{"n_layer": 16, "n_kv_head": 1, "d_mlp": 320, "rope_base": 10000.0, "qk_norm": true, "attn_scale": 0.177, "init_std_o": 0.0, "init_std_down": 0.0, "optimizer": "soap_variant", "final_lr_fraction": 0.1}
Each number is 500 + 25 x the weight over its row's rms, rounded and kept within 0 to 999. Layers, rows and columns count from 0. Numbers have three digits each. The size before them is the row's rms in percent of the matrix's.

# layer 8 MLP down (transposed), 320x128, rms 0.38, rows 183-219, columns 0-127
106:475566494482495521512469526502528470527500516510493472494476501485517490465500501523484498487456459556482475496474450510528516489518513504515533537488474450508495505535498474500503493509489536493498503503468545437532537520522500455524494473514486484553524526537514538506466483495475523527481481503452500502512530476456519498534434523507500505526477482500499493535472499502512509462502
093:491497519502489440510489505457451499515519526477495517500452553474493461505494492462491488479491496530474509511470490445539507506493498495506487510506496493498499529514517487492516519474514489499491449476533520509498452458492529490491499479507498484511483456490475496475482501520513518494509488416483452470496501501553505508530497468563458516488492502527500543450485442539525503507489
102:520491491576525494510499525528529494493484470532500482519530469478529497513485503480468505514492500468492487504550499503478500530523478505508547492476523513496482542491511555500502519525576526514494505490532443488539487499502520492478466529443494517477500507462500483538501504498513472465503533579485458457520486528511499526489497499517505476520453482500503498488501467528469503494478
100:504516493504495477505523489488531510502497530499485501512520535494539509524487534506498494520479462476513515475482486491517513484479503526526499524506508427510519474494496517479468494542524472500524497541493500505499484528479515486536467513544512540463464528513532468472526511486519518513494466523545490506542488446536525516481533505494430412486504486495481482484502512524437506484462
097:502495526528490482522506481500526482449524498507492500548496477510530490502508501473464482498549516469485493500478547486510508464533472482501499457496522499467486517486460484529502498492472486494507548472554486480485531471537515501459484508505470543462517503478486497534513522473521516472503514490504500514468505432501522500504473504480566469525520528461486490538473477518467565485538
099:505504481517551521515496453514474477527488505493498495474475528493481491503478465519502464467476508491550496507512503478521505516539532518512534538523510469491496507538521526473478467505531503497508484527514516514491494513514501471548467495479454494489493488509469487509486474520535471465486501486563494514458502562527501463496514514493448567476467486475510454469524552493494541498473
103:493460497547521540493454524466515454528543497524551468471544478473458461507526503489502506510467495500542485459523468496466538490463521508546475540503505474480522502491516508500489506520490482463496484494480511519462507479531524476515518501524502510477500542508506491472503490497517481444524508525526518554554544453501508527529493529517507488473521492468523495509515504483508495480483
104:530510532480512471508498531480463475521491549511523493498479493480530482496468507528545499516467493509495477490507495518497448493502491560479505442512499524518475501517489485518496512537475462500450492473515499492514582513488495494501506519508481543470462544511494505523527508519461481535502517506486513540515505511487504514519486497527551539504499484528455522485497519463544473554544
105:520490526467533447491485497495523536491495530547445486485492499504473516499531499505541490488549519501527505482531506515552522501518444497501503528508489510507483490460528540534484475503483478513472447484499483495500512542493514526507530492535525482514523503470507490484508463475476492549460476483508472479510505495529463507565505500458520495515513497443501526468436472494481501515502
106:470491515512477500481529498512524530513536517471527497516502483525531518451478509505523468527529506518436478511503463490471533480496512509512468458499449520518520480498518516487498474526451552498561492489543484497484479559521481545468512499503481506495506482476549491512517503475466458470477525492478504469527514474507528535493490514506498492492467486463480487460496465531491496522447
107:476523524521507505479504494456527458511503515492492501497517481499498506488463543533523484539506513488474485506512512472462535516535513473510504533461490470480530525466462462516492471520500479535495472512491463441480547500492540496484492486505463503553467481420524489494451544495503519504469538469478492476490489495464535450525489523527485528498479483508519472478494498490504507506531
099:463513485535532517480533498515495496473513538477495491518547494504533471527474493508492438502519481472479550496480527488472494524482544520497523449470535479480460483465510447505466474498479522508506499517525482475519541493493527527534513502498554491526460523508515473491496469495558514469526514455521492515480514491508522508529513489473519470489520522530512540461455519508491466510507
100:523504494509482505476511520515479476480492538517501491496512502507560511489486501549504485491481488482521493471503520531467515514466498481507489524513506490483498500511520527471504430491497511480503508460453493513549520521502477522527495545483486486489487477571496463475530512474474482512561483530528524495484518478468539504514424488549533494509483469526493477476466484537485462529466
100:491466460500490478497490439504490492466503488546514528495476515519508495468505524521458534513492491448470465514445455494498508475535458471513507517497527484536492557540518501480513501502528504484483513528509484525477516543472489505496516504456480527537511493548481507537511486510508491519494508511454465511521455522498501548504539485467499477515501547514503570496526507509505525507496
098:510496512511451510502505468485551469449487503513472484486465492518501500520534523500533508526483494498494485462493527539524468540525499493510492450531507508532491453528482448505505505535487484482507487515515458443537544555494489507510535518490513478483558510539521500512490469524520536507505491546458516476480530539466462514509502498498474490504488540490485485510521471485505462530498
100:442472523463517476514496486536472519492504463512508534530489502463445473537492478499521465461514512476500490484507536494498547439520484472501502501472501501552509491510454513510544491517488515483504515476497469500556522508489452476491523485540525556500519502507503469497482513515504527511447459510486517476455464496483463485468515507498523550466522503491489480502493501496493542506494
107:485482503498487518503507544506547446495517477540491494521520478502473430522532503492471526476495483511488516535510535531480514508459491512487503476496505497518520520515464464515476463448486443466507494480504507499497536510480518523499480487450491545476506480517507471499478508455478493506522493519481482489534505510505475492533524566507454453472481507493483514471473491473474528480563
093:509495499478498457494474511554494490505495495526513520533491508476491518511514520523494464536495460537451419528521458503473517468514508501502498459504490494482476505487454506548535527482545495470485472509543526513498490542514515512487485522504522544446475556530469491534472508523507477506522499473504507489491483456522494493495510507552465521493511523502556519499497461490492503481498
105:470501513517498546472468494484527527504527475491490499519498545510500530491521493476475503506531508529454518501507478577488518516531521505542496488468483509533510556516521503543488508488512479497477523500561519525523488510510493479531470512523495484488469507515520467484476477485487456532486495504537483493497533551480474495540492507482409463484519471502514484477537482521521478481512
109:477506519498499510483523530525458490530512485536516492491497446510565498532519484493477493451536545480498500495516506501497494527507478543526509499494516455483465548473518517504499533523504491428518529455508531514489529485453469496455525470499516517461499452530489497498493526511490494502474510506500515511503471430521546505480483514479526464495486510531494515514515479517509490527551
105:508493478523499501475486499465497522556438540488482533513488520514500523477526494546492506480500507468497469530502529500446500541519478503525477537552497497527429505499523494517546478527509477526493481495452465524504470530508502534495507508460528501486504475505510490483519486493504498504497531497560506493488489510486489485519460473492564477544480497526483468495458478490526525516460
100:488512493468515517494502486512456478532462519491484495496491493517506484494455533477462491532560479476497481500516513476499506498470510517541493523503519496532577461520519520502544520516472513495512517424453462463535517510517494437513485479480530515511537500464455526459489503474530515475463502494477492490509477506468494537457485504472492495511513510503523523508509514483522510533467
097:476513487466535458542473505493485525471492473502499495511496486540476538501511492482505502509489457464462499532460456520478486521519495519507513533516482507528481485551523544509498470463526530485477467485496513528518481493489489476505514516509522478517504515522502476532545483503524468448501491489477451539503505470453513524498503481528504457463517543562503493498538507508490453451531
097:464514473517491509503519497527500528507476496473512539485508559502444482486534526516468540497460545502499524449497546471471541465471505452518522477480524530520507497485506490485511492526467456543554489480544496496509476471476495471493543527497478518529485519504516518527491469506523482523540516515507481497451506505475528468515508509494479520546476534459486508474512515529483496488503
101:487506475466538514478488483519520540490502484438499484510497427492510483530489510500467498518499516477521511533527469482476496565499540538522511530480536501490536449463503465500502484461499515507540482469509522520519475511514500466505496479499492504498523519475485487517474487537543497512526506508487530510536532536553492524465494454480513521486509519522459449490497496526537499462479
094:500508487481538451498479592503532457472478513514499475521505486483515488507532484486488482514528499484488467524526472505467498538508448509525497475466523489438539513500495465481501491542528516489515527503510503473480493466501463487468458485509519517477527504467472474479484507554526500471528504474507497476530501480466511512468539467531504486490483509494487506490482480552544503505462
105:545541508537496489472507474494481537526480490455505515504489489463469503506552485509500466489522514493528529499478469520463539509539521564548513487527514509498545504504506527468487471480490518534491514443480465501468547518488523469515477483489501540515501529540541502477528500506513526480486502514540504491503512507531515475491537518458492500503493499494437549472506479512479517482528
107:490519513487509528472498514515496496477538473523514542496500474513524526536470519484495514516527501499519491493443457456560462516488471511488495544521507497472508503513515509505513473472507420529479479505511507525528513512488495487481489529511473476483488509535527488518476525448499507470506507468514516525519486477495565504508513482485448525522526421521448476502520518513522485475482
102:458487476471497512513495520500489532522480471472466489457522492470486510475520504520518511477494509504421467538506508477451503510484485508519506510516481484511474530515522475516462536517496523506481540482546533493533504534493549502474452508536473494506498479504435505482492483517495487492476448522508503481471525562487507476515496509511516509446444465507502470510503522457515472500495
093:492457490509520526490517534492549482487539512496494503511572481518509495496442500525502505493481519486517493494498528470535484481509521492493470528524449481531542466486519499509526484488494477523498478522479500471487523519476487515451511466540463481521515495495530483514481499467500510459468525504531507508529467471499486458500503518532434477492515510519497518535485551495511431546527
088:501498505513481481521487510496490497513470541512485525529510503499515509518548544502527492495526485494495503503439469489534471448520494507449499451474473458488510517525538528517517474495494523453551499549498491534501481519448514498496514532497501481517523495485474493467501501524489515474473498533563499523495475524485492484529507490507574467492521495513504464464497500512575488500488
101:426481513529542484479493507473502489485446516511497512518503500487527490541477525465521523488512471528499530501510481484465476460499497548484515512487455527474497523502535484510503528455478509479513526512503517489510532497475502520470427491504487497476498499532453531522519441535499491512464506487489516487482527467485499515503460508456502479489540493508496552484460523456490509481542
093:501542469500501500529528525507476471490500497484508514451483468490496509500522489458505465525510503499547505491501513477493417511505535470518519487514474450509484454526517484508513507524508514552473501474520567516492484486488464493513503520505529505541513519474548494499537497509496491528486488495500508491520511473523462497534545549522544472503518508488458547516478460487495553498525
102:481519480514460551516500487487505508508506515476481501520477526540443491467522487499484510452451486497511481474520512514504483524448483525509496501471517505514489470475498506487532472538521515497528493523539471541528534514527464521480495475498454504517545482547517531474443483468528548488475493503473482510469534450551478481504472483503463494510470513504521504464502481526507521489477
104:482483514510536513430531508485466457468493535535500490505472514513490489553462507495492483503535473496503477503508499481509499474509494512468505480495476465511487543502504507482478492477564535506473458473486515499527503507492494508509490482534475521520440512510516527545482496493528532437526524536496505521536496478501463533508481470502545562535515503481484473505445500519495510473510
090:529510495511524468489486468476465528542455527515569521517488474492514498497487473513474487492528520463501495478482518524446536515458474531491558470469552506489494517507491459521508486527491482499480466508521469490471459482466487529484497512539502462469499513468483476475505505490507519517497527443527479518505490506537491521508533517503451513503499489506462455463486510479509455493477
098:522493520514477497501512500478491470520485537518520509459458475524512480495477497488423509509480510493490487492513515472527476461487523475468513489529508480539494499497484497509476482504472496492515500522470484484492487512479503460478492490475531499532500468478515551566504500477529517538502525512480545488487448499547513498432498523505541526497482453535470501468541472477490437528486
# layer 8 MLP gate, 320x128, rms 0.385, rows 184-219, columns 0-127
095:502506465460473534523481494518470460484504467503468460502532479506523528522492478494488495507486515485509530510544485449499489488486505498486493533476468529483454521556512478499527502512501474478531545538512482502518475459533498477467520514510554509517513507547473520500491500454468550473505490532473517516496497489518494470508490506490501503513494478454479518504508562445540539523537
110:513484523482463514477504471511461511465472476485454472482481455499510452549500469504567486469519488464501506474493490461461499503516524461506508505491446473543519528492538456519475560503493495527501496535505513503473477503499510503511498472503501512493526471534455503526474484446475468489507516486482506496518487436527502492512480450477456500501495508479507526496479473507508463494501
097:470449505482532470494508495492468509512524486490536507508465487488478498479491526517497474513519525510515492517536500498524509491484482484520482457478486555482484530476513499497496475532505503535459489490516495493503513519554540493525449499447538492536531517507470519504494499478521505498552538523451549527489476502501521521563504466485523544474549493499480505501519481528465500460554
096:521496451480504518491503486480503482504528526515492523458433518525499485527510500546573502532482522532501450544491477518508510514534509492475504533482491473495505453448530480506490485456508515548488485493459518460529515499490469470514491542506488488465470485517530519511490494491493506475468522491511471487496501504551465527519487504518481505484495457515515550490468509521488498530445
094:527505463529469515496483553548499493528481519518505514481456515507493468493475492504489482480497482477509540478461483548475507462471475476483525496509456467502479495516474521525481500534479465491476500509510480456540507502499537481501475470506571482469537517515521475546524500480464467497495535453509473456525486494498531506490563531503502476473482500477504490481496501533474479502536
103:507475514523493516475497506515486509487523499487496534460442537537470473490447489532504468515456505502522516503516450537495426490535489481523463543472477506495500492515526534514493470480483454519498510510510496457494494514477521532476493470494483521482525524552490533480475527508487499455499497487529502489478568505511526503491476514455519516486513503487550520524493494492494457537475
103:542500532453457496504491479510508508478515505507528556532485528514473525512502492520522492477485543508527511484505467508510470510460506493568524513513504489497480499505511446503476435505517468499524560467497515504505493486543462521514516578529509529498509483504519450464504489503484518528508508517475488519505466476491535490516541499492453483475500556475533507486517491504485513501515
103:505501480480506498489454494528472482560509489534442527549490550492462468483495480499502536466508495480472524493478517494480461489487507472491497465515509459473515521495496481522458475496535493508485481530543478493458511524446461522502501543516518510500481462506475501481507509528452512538526478487543549517530479484472517447516498502497470502535543455497487508485497509515494487493498
096:506524520506510494513498547494528487508536516497510505500507499487463533504518475474508498515525502506530520498517450494500467465525502518484535523518545496518476528539476476508445519494543491476472503528468524495517490507499489515525496497475481509538516501526431489487476522518478550496533499490488432499467521473496463470522482451552493502501455504467491563518464467482500492464531
104:517526479504495494466521474480511468475519488472508507455490528493508501476510496545483487538489514505457496520503457546497509522505543487522457478467469493486552505527504472508494488504512517471503502520515487484501522510456564528466538490512503495519520511459530527482552522520504465483452500487473507450493483537522535484495530518486508528532443464510553511457479505480485519511490
099:451500469504516521501482484556501501498499484503511491517504553510513501549477502531489518497512534485469507535485486455464493482490472488507518515520474551489504517437537520530492517480498505522512507463501495542487500519494517508498519496546469506538479468563470506496486511516450480510507534514520480495526463466486482454484485471509481475449469466516503516491437495498482461532524
091:509491495507465548486458522546476521487522501494477480505495554494519501489480511491503508504487563485545514504521525475516552534464491531505521514519514503511529482458487507485544526539499507460468515462482483493480517460483524524501434523506518517473477531511522530471468479523499525516511485529498481507514524488497538475469449458496483542478488527479471520507447494526513478496511
095:524499509469545510537518520496520517459532513505495479493502499507530511491510501501454528501450533522513529534481476497519493497483512523503477480488496490484427562488516461486454496487486503508509482525497484487473505483531516515514520542502476499537441489470515499527487493570482520478491547504471528475471464459496492507472535501543507493468453509470505485501490526489483445490528
082:505462487497454504477469493531497524479492542491514518475498536521508453478511516489550520495510489453440483491532504530551549488500493479490448498478532503503503529507474476492474496493490477498452502530506486465542551530504501505507483487510488462497489500462488463477476461516508554494483549512482498547458545490473516510503549496501512513496510508454517500514529476517475514484489
098:489506500495519485455468513518489520490504481487507463483500479504472524471499450482493503508437518515495512499496491479501475485525534564509507505513531529480528536488479488534504505515523492465483524505493490479486472453483492537545490526472513478509473459493498446522491467478539499468512445502499518490511465502471479558529554456528470482525483554478491513526503519476485506529533
098:512488494542495520470547530516477507557501495479522486503527513527485502481491522502529471520477509492558492489488515455472510513519502483512502526494545522507475451530507479497502500514489457535471486489540506547459489513467462460537479506533484476505487525530515483494496515474503491485478498528477527511468509540530514472510470441490453508538487467439508527525462485508485459502501
106:487510488531503452476485508485517507538473498549531484521509463538489474466500502483469534465496490531477513475464450494470525533477471459535510487517480540489480527496478554518498511526516509485504513544478494476542473538479508504538487523481461515564468492484502503518471516512508509553501538499511508471486509480506503483449501498542466467511514520492512499521506495542467483463518
102:494466496509510508470547514474495507479508432479452513530485498485498481528506512462539492486497532533455530529526483505516520525523505551477515538468482497514495495466528483517481543508520507528467497510504524488501508503513485499506507513457520510501492489471486431527483475510502514473470506459517485503522533507524507522500500495496441427510543506534482454473536478519542519489520
101:481529559504473569517473485482500438515485493517498494527522574505496471477490504479504527519480495482521537474499533473512500500469509502489496519508476551493497474515517501466509474514519537463479467460517481524494507466503477486508484449484506450541512541487506483498532473515509470506522489503541499478517527483445530471480519488478492536475499494471495511491494498463463485473463
101:486488483481514508518480549540465525509523489552517511494480517491512502508483517515507479524516457482447459507503485485501537530513523501534530453474478455540479509480493478508444492524480512527485525499487540468440487490487534481510510474534487487491501508488496460458454498524506535522510519482507500507476482492543442516517475536493542504517460474503500495525466518526488490504446
109:498440472442522524468488476486512518539502519536493458475517450500505460486515450497477506519537512552494477469480485543483468455526459509487523491490531494525512542508542495437469522500489520496502505433498515537547474483522489510494480515515506481504520538518483496507528515479500476503498523497494463480528523511501487540526482503498490534491451484519488493483492513496489517478519
096:526502498503508533465478493459503497507504522535520489477484518449483501530462510501465480493549521510504511523494454527483494490519481499465487495479535533497471514464532473482558526502498507461458548476500510525552521486534507462500534523509525531539496499493486487472527453459491486515489473516498493490501419508546470505510513483485529473514470469505498481500511518488534453518508
095:513487495456521561528511483461529515483566512455536528510474468480516481496478507516501481477522485478455528481478501480492482504531514493539463516493507489457489514502528530481500483480580490498486497477526512515520478473476502529514466497484495519476508465483572514514478518536516463522517521506507546499481468493515470485443471520519495468479516492517519502531538521500501506501493
095:467465516472537462485495466504509478528498522540497533466509528491511494499509530513493514492473445488534470516485537483464505527484510506495474527433476491506489539481502486465486534522510489463537467520527475507499513512506483494530465505484522482455495502487517498505482524458470500525493485484486469492513563485504511499520530501486533577497517535480500473441506508507475544484467
091:534510516497514490476493499527490524511494504477473481486504505516496500458488476472531518539475466562463499488497461496480468506536499480504504493507504484469512537502546509493515496464497481460510543452477484486486523480481502492502483496500456518424480492477544473496491529505496489465517449500511458494480471481508548587514498480508483455499488521465519537534485474523496482499504
103:504475497475539503516510482475510537501518511541512484488515497551502471486489466509523514545526463472540472482485487528494545497512462514438517455489483492467500470520524522451506495490535525517478533513445518454538452497506492479500484519517511515507485477503442483533511538511480438491502506465506515511490492529532500514516483529492471531479472500471536476505508479491525475471482
107:506509506520497513505539509546499542509510493507500470484498529484577498511500494507489522467477465458490488474533484542494482469497520533543474518507522491490458468483464532539480533506511484508490540520534467483481484524523507475500529501504488523535475463492512455492504487519486438552473504457516483501451508530514502563492475478499484489492480467513524550498508523474494517484483
102:511490496467464518514482528544438509481536488485471506458503492508474513489516478509493500477499522508509519489548525470484468508503466534501516517514499505501497533513508502469500477524522511491538493511494522543451521506482459520486445456440510521469530459484529493491475478528534491527497497510575523506507512513523540479489489502506541503566530521485500466510496498523463484536501
100:489516498504505510498492500521492531491514534523469440502453485513527486487517481517491526485488492535514489516571517464438470525486502508532504547524510528507442489521508473510484557459465474507515489524489499537509486585491483506490487526468543505505497510533472482519544479533498492512489517517485489541471520491523466516524489498546495516489501467519542500507508521514508483515473
086:498497482491506514538547498498488533530528489515515490499496536503470433495493492496479502466477510557515489521538529508443454488524443428499535519520488492500513500484497511492474508532524466528491559524474517476490488473469498491515461468517504517510479503499515518514528513491456491504528514481495504509480511502554508494453497556479495494498473537522480556524527503496477497524503
103:531454508473502494521507471497508528515440490478455531537539489491471480491487473508481536502494493487485499553491489454509525438501523468531532553487517458526496480534543491475518530492471503468482539505536552496507493501525511449447513491514498499522508474524502514531520477511518501497512484506498482537510515478482512517547518475481532484519480486540535466504483522497499486514534
094:540542515507457510450490485518471505472521513495494462543480505503489519459513512470469494528497520535486442489543520479501486475515484475530469543519523526492522479473471474531488513486489501507502523508555484495492491564484498524493489505451525508500467466507517531537495458441502529506501536500454497509516502474545492514494507475536494494479544503481527498502453482498531504511472
101:551516481512478466526468492494485503507536495502490525508509529500505467518469508527484513487447512517535502475495510498509502557479477525512477483517476486474504542462508499505522503495518498542523500598537491529503500516483511515488510478506502580479486486490519538464491463525523514515506515504533490498504549518486484530451495485468488473494500482444550503478503486526482507466521
101:497509496522558531505494516475477535504481533490516512435450520508500515517543530480490470480502507517528476491496497510520490503518508480529521484454508550481492532489523468496507449536489482491444526521501479519486533454497523529497515504513534494471537543489496518477473498537488529501438481532513517497492514516489549533484506505510499482509485481516508530526483450513461537552501
094:532481476501510500496465511495508479521491504489478475524544511521477499525453484552544493497461435477487569511445516500480506509502499510490502512435492465565491493517481509535497480480535511533498502501478488495482505489472488470476520495444498523503488501500494529498512503491519485501486512483524478501483515463486480481509493486502525479501438514513545499557485557537546482514509
095:502466532506484562528523528538527457496515554519461486503481496513545477515488482529479487518505479514456527497488481493467552510478524523492481471496495506530515462491524513482495484469521495472490496492520504510478498500506509501439435500472513518568477491475524473494474486495527497531514525464498540515478520442494495526521487467475543487467497496525520530521474518522503471481493
# layer 8 MLP up, 320x128, rms 0.401, rows 184-219, columns 0-127
097:532453466515504484467508493501450538509491499511534551501502512511470490493534532492473468432456501520480513486467525474527523490554477490483479530522507443514543480484511502524478496480502496490498497502453500457503526484497556475506462513521562509509539489485505515527532487539501493484546511502543461506501473482505524467527472467501515509502492520538489497492498495526524502493486
109:533529481540501505444478497487517499505508510427461480515465503485513531515485510534537504520487488530503498484520511513479501505507495466502529542480506450431460497514476506518526480477525494471527506521488470538537500527512524509491470484470507529476517505455461524524492509538546480499485504516530478515503521503467477458500472462531440501511526539484522516507498491491482532510530
101:498536497564483492478468534469533501517461504546468483511505484479536511507440482495534496481495509502495479524470501494525490524511495469480527512529528484535495519513516497474478502506499533511484492503480502511456506462501473547495516498458533524572468494504507528518514472505465469498471517536535442516484501486474457490502514529448487512518517484517491537451489495501533499544518
092:507536513495477471465529512486547510518484510507513491555501454473472450512477503498479512487516487466506504503512492473461490532506488423523470501510519491488478494507468520520533511496476502501492517502519477459461532515515467538491456506451510493517523487491476524517498530514527554466517515434505524457549532520483504499504457531504503486525502516520503538519474521534488524528517
095:523513467494482490517506497481510493505547457517479474517500473550467519478473475538501509499444538501486499511487497445489526516556515494542525509494565513488507480472525459504501482490527472502476523512461547483492507472488463523526527517502458467528528504512493552470488527520511505485546482533516516474516510506491500467534453529504530508462529502526523476506489530520525500527494
101:493502518518412486438534464529491492514512508468502518525488524486514526509520499466493498476519486480449544489441512514492499502470505538527521490478481523502488486465503462490472509479474531509489505460470542519504504540518508495520496506512509503511465525514537463555541494494470497536498488482460481560481502525508454521491463520493504515494530515532484500499507511468473495531518
102:478493489522514474470509470523530528509526436544477508566504491494460484487529517487544483469516495514462499535525489530519475513509498510490500519413508494524528469500497441478488490517472449513503519501497462481451522492493524509506531495496492515468459502548499527492528464495548501452509467502486508474486522474510487490467501480469492465485502502514505507465517516497469516488501
108:470536534494511464503553510527498520452495498520483509458465490449546479467527493543493489521497539524520502429490470484493441510515473468484515542522509497510476498485494534526509486477480494503468494459507450514490505553489479515443502496455515486551466507483501531473514505545497493488505471507514470497497492499482460504485510498501517473483473472489479478496524489516493482470528
102:469502503515486494495546497507554444475512504544497536524500466499488481496493498493551522495521489532511501532488512528523480474540504487493511461503486479451525483506514545520453497487489513463517478469487525516495483492492504523470531523465513522503541495531527500452477462488462469507512535521527494497490483482492486469460497485479487505480518524420537495509544500486503496441531
101:493542484527535494474471508557506487517504536463451493490478532470529496461500522473509487518458478498502446484499503492483496477488509478480462525490499505473503458493515484528485539474493493499524480476434523513475486507497573495527483474471533454510441479461489533500533547478515470494519505503473476519480514490539489479505501497491503566518491508490518502507484484468516513499481
100:520567514481508499472480500508516500523508523526513511501495525497506481489514445485509524508511508520535524485482517518515512461459498513523500499523521531522546507487510541500465507504521472478542521492501502489476471508485487480465505547474513518497463549543533468440476505482514507506523525497524518557539504523472493477522456533497484516478490500455538503513516494444494518568534
098:530511478511507502492496538520540473508477513515473513526517508473489504471494505510506466512547524486528486423482532495505502497452511521526511480524487517504507522468531523493533479501498543511467484470510460497463532483535514450511467505485471528531504521494494481478482502543477481500491538559479479535487510487521517539476428458503496561484506499530511518484478461495478510514502
100:489505514461468543471480501470522487477440476472458495512470511534460516506480512530544505451526502489473566487541494517568511474534480487559530465480484473492507512558510460469488487504496501515537495460502478484486492513532498509486501525509486508517493481498510488505501488500454503490492513519498557469508488492522480491524499474459531493458493548498518520503501518476480516495498
093:462475496474486520466480490506507483513461541491504520460492500521501476504533476497526506460506534493478515494480519510523525520497517478505474491546568527482536470582530484482513444494465499521501459522497486462483499543508497478463523484514482469468527512525466520512503491481513509511528533482482508466480515462465510514545508489518448512480510500490526511511482497471444502486534
100:495458482504547555495454491491473454478509523520509476506516516456502458476500519505516510525524533510511494457514499499504481495536515492516505496515497482505478511476453483487487510527491529495499517492480457509503502484438458469510505533504530568505474508493492492538511505500493493535470471514545491541462500545537435506473470455488490523494478456526498525497523482478489526503461
101:497531487452485535460501509487478444501490514495521514498510508471531506492487521510510495510436560478536509481532536535485470501510510495524464497495485527476507528546525466501507470516472506516476545430519524470479474516475507500500454560503478456475486515530493488476526469499507479509476509521516507476488532517476531513512465508487519532501497541500505519526515509496481514448464
106:510498519528504491512514464470527503504526455481545527548550528544517501471463503510519519492528524482488526504466498484511515532539500514463486506490538503492524470500506506500478492497480568479500513489497485482518503512467418503499517509490515506496517475473483532461466517471461468500494482500503518490536462515520547509493570514498471487451511456505523513471478473537508509484510
108:520473518496495470517483516482488484516473511485525432467464445467456478494501521576527472469487486483490510431458474531494495497544477499477522534511489502543511503491514536491515493515489475521520518491483505525489478547464505499515513510472496505518514504515486493548471496500515499478518485515501456441489515515531503494485507481482518528522470529521521480468562510482469483519512
104:546494478491518558478509491483525532453474443494504489468504517505516484552541475493509526497507488499474508469452495507548528475484510531508533528500455489506480532479510502537499463510523494501498516483463519488426518477467521457500471502502441519509535499520467472498497478521476485528473504486473518544534506484489501524474483479529469519488473493519506476483501489471504463485518
103:506497535498495495494456521482490490467461490519525491524523494536483458459513496502467446494454533464508504506509457481474454511497503506488471514499494484493513568514500507501465468433546522510501511554504506509496502418513505500495524506481502506521503489472468503506546451511490489475503501491498508490492538475503475527452491464512530485513504504466505500505460457482532470495532
107:532444507436526527497529432494483524478494469480526504468488489498490477488486447492465540509486475506476495499479514534506502502518466469490519453485500479498500494460496484518517468517505517465467521523518477478497495489492466475459512530503489509504515540496527495516486514486506486533456534518462552530507507514470480433471517444472494529500463513505531513532523490492490518483485
099:509485507459457456462518521503489481517533486495473512532475502497504503503495517484471497449465512552490570520480524512441500507517529491494491493533470529532544480484495487524519507500455487461514521482458486480498484496511512492490505491485476516524524469530510503479497506459482510543533516536517466513461532515510466495488465513520500523496550449548532500522541468500469500494482
099:518464521491510473509512501478474501481522512489478475519526478565503476546505524524499460500541524487485502504474495469494500478474482476456480543518515515533481519491544561465491487493537496549448522512507526502514543483507508479558485485470532472461469514529507487495507476494484484475497516515476481484480480500532500523510512483525508470425515507491561495510510500467467529499512
100:494525501471507438523529512521471520501502496501499457456530469484522457521518487503485463476470475519541484447514499478499502532486488517473548530473487476496470536522545535514529498502477509484491519497501461475474489539504434488541484532518514507498502542479503489511496479533461486560520499500505502513541501495494467498499511473481503530467510521474464523470509497531513553507467
095:486509489504471470519508506510489468504507521492472510463535486523548508478483494472495502510474468483461479502500502498491507470508498500511485521470516493545538476485512480477521511484511487442499530564495537512468555512520526545498504515550465496523493496480449494512523426535543486459460512558491507476507528520487491485481490495489459471526492472495533497494513522462490521492543
102:477501447503482508512499495460513531487503502498468482489457487522511554499522539509481482531508505456483524475532492506507449499456505465519487545519488495530466504497519478498468499535497455467469485513516455515498496519540498539451496502528492442469564549496496491503486488518495434517495494513516495504479489500508537482484468527549503496474511514520504513530468512505522537469509
104:543544500496483474549490483472491498477504480484499509483472509487468509504488560474470484507524493466466492548487508496503484530499486483515499493486543498500536476510493456457523546491457466536483480445491544508509529562442489479504466505505490485521530495502496505513494493490512523475482540487482530492493499463473537533480495534489514507554549487468517511530520536491516472507509
096:499505562484536452510515534476510501501520513525499446483484492479496517485463536492475459465539546490498480517497518485472511532474508517503501481526517475482456528491453508474499434551549506502502489505504472547479488523459526482502515540504540464493527478497499490489544484488484504475460466481464498532486512479518508487536485520498499546528493490514504493504509547532474494486493
096:489536491513486509518469521498520504552487488514505515507484515466443499492523488468476440501488493506519486465546505499454502539485496521587516526528493474479498507489495500492470531480471456483517500496491498497512483493487459496488476449493497512487521467529495496483514539458498539523529508479504503473497540500539512506504528485506533452472494522461487551454459493530489456509510
092:491531459477521470494494509493509493483515459460524492506505481476444505460422511505488454489485540515495515513522488498489492467555477495493473524543519522528503516503487480504500502540476457502453476493469500473535551492512483507481536501477504526503520494487508502461509486493501466514569508507453508478531532478530537507501481477517510479525492536487525457504546489474471513504484
100:529452513491501523516515494549474489499495444466497493504459510511525488479482499509490493497489468508519496505476527473475425500513485461487483480488488562492524501467497468522467482496484460522518500486502535490479544526544476522486481461436479518499551500486498491504547480498458521498457524510522494502458506483460490454533478458533494485479480485512492501515507479504468530481489
096:489544491547499547485508496518477514501505487499500527509513468489496500504514493499505517498451521454467546549506484484523490466492511496543460522535494485477498452492459464536465493512490494469559502497536460504547526531529471526497477504498508466510462472539476465516478481497519482498497530535534507511507492458563528512494480476540516508504505486486477506481495472505533544473498
106:486504529505493501447499508518483531479479446501553464508428486478534502485491487497522472453505457467487500494501466459496527512499514502486520477484533548500514495499472549505510546506512540505513496517463480526507478522481494523510490529497490462531492449490452520451521514465479494515536474514473491530518536513499495519524513481495500518489514487492508453518497517514532513566526
100:515479485500504501451507502478485490520477459512507501505467453515502494509529495516515566520472488519501487485538462525501524502505480472491477444489459510509491483503486527508513511525542482532509467512510551522485497460463518490519498507478558463507529480501497528526489509525465501509485481477505472513478471491560502516499530465446535485457513513437472507508443508497516472533488
098:479512554539469558472508500522492535496531511491501480468509483514563504491520460464485533493530528528521516493558482521525508490463475526490485472521465472480510515491502524498531488516459480495544523506522502507515503532524506529523470499498510441516477487495503478461486484479481500464425486503526494510548482531498469505494488492497487496513523486561473514495498513501490537462475
091:509514528485513564547524526489523482494505523477515491518484491477511484527502487520508478531532449521509500499540472479499537508527540519487547535476482509517489493532498540488514484473472512505440549509489500504522501502485491483478485472454520489537495505523478484511449521483527526504512495475524472515543466502473527537497516459530527496474452467494489480503464471503533434519504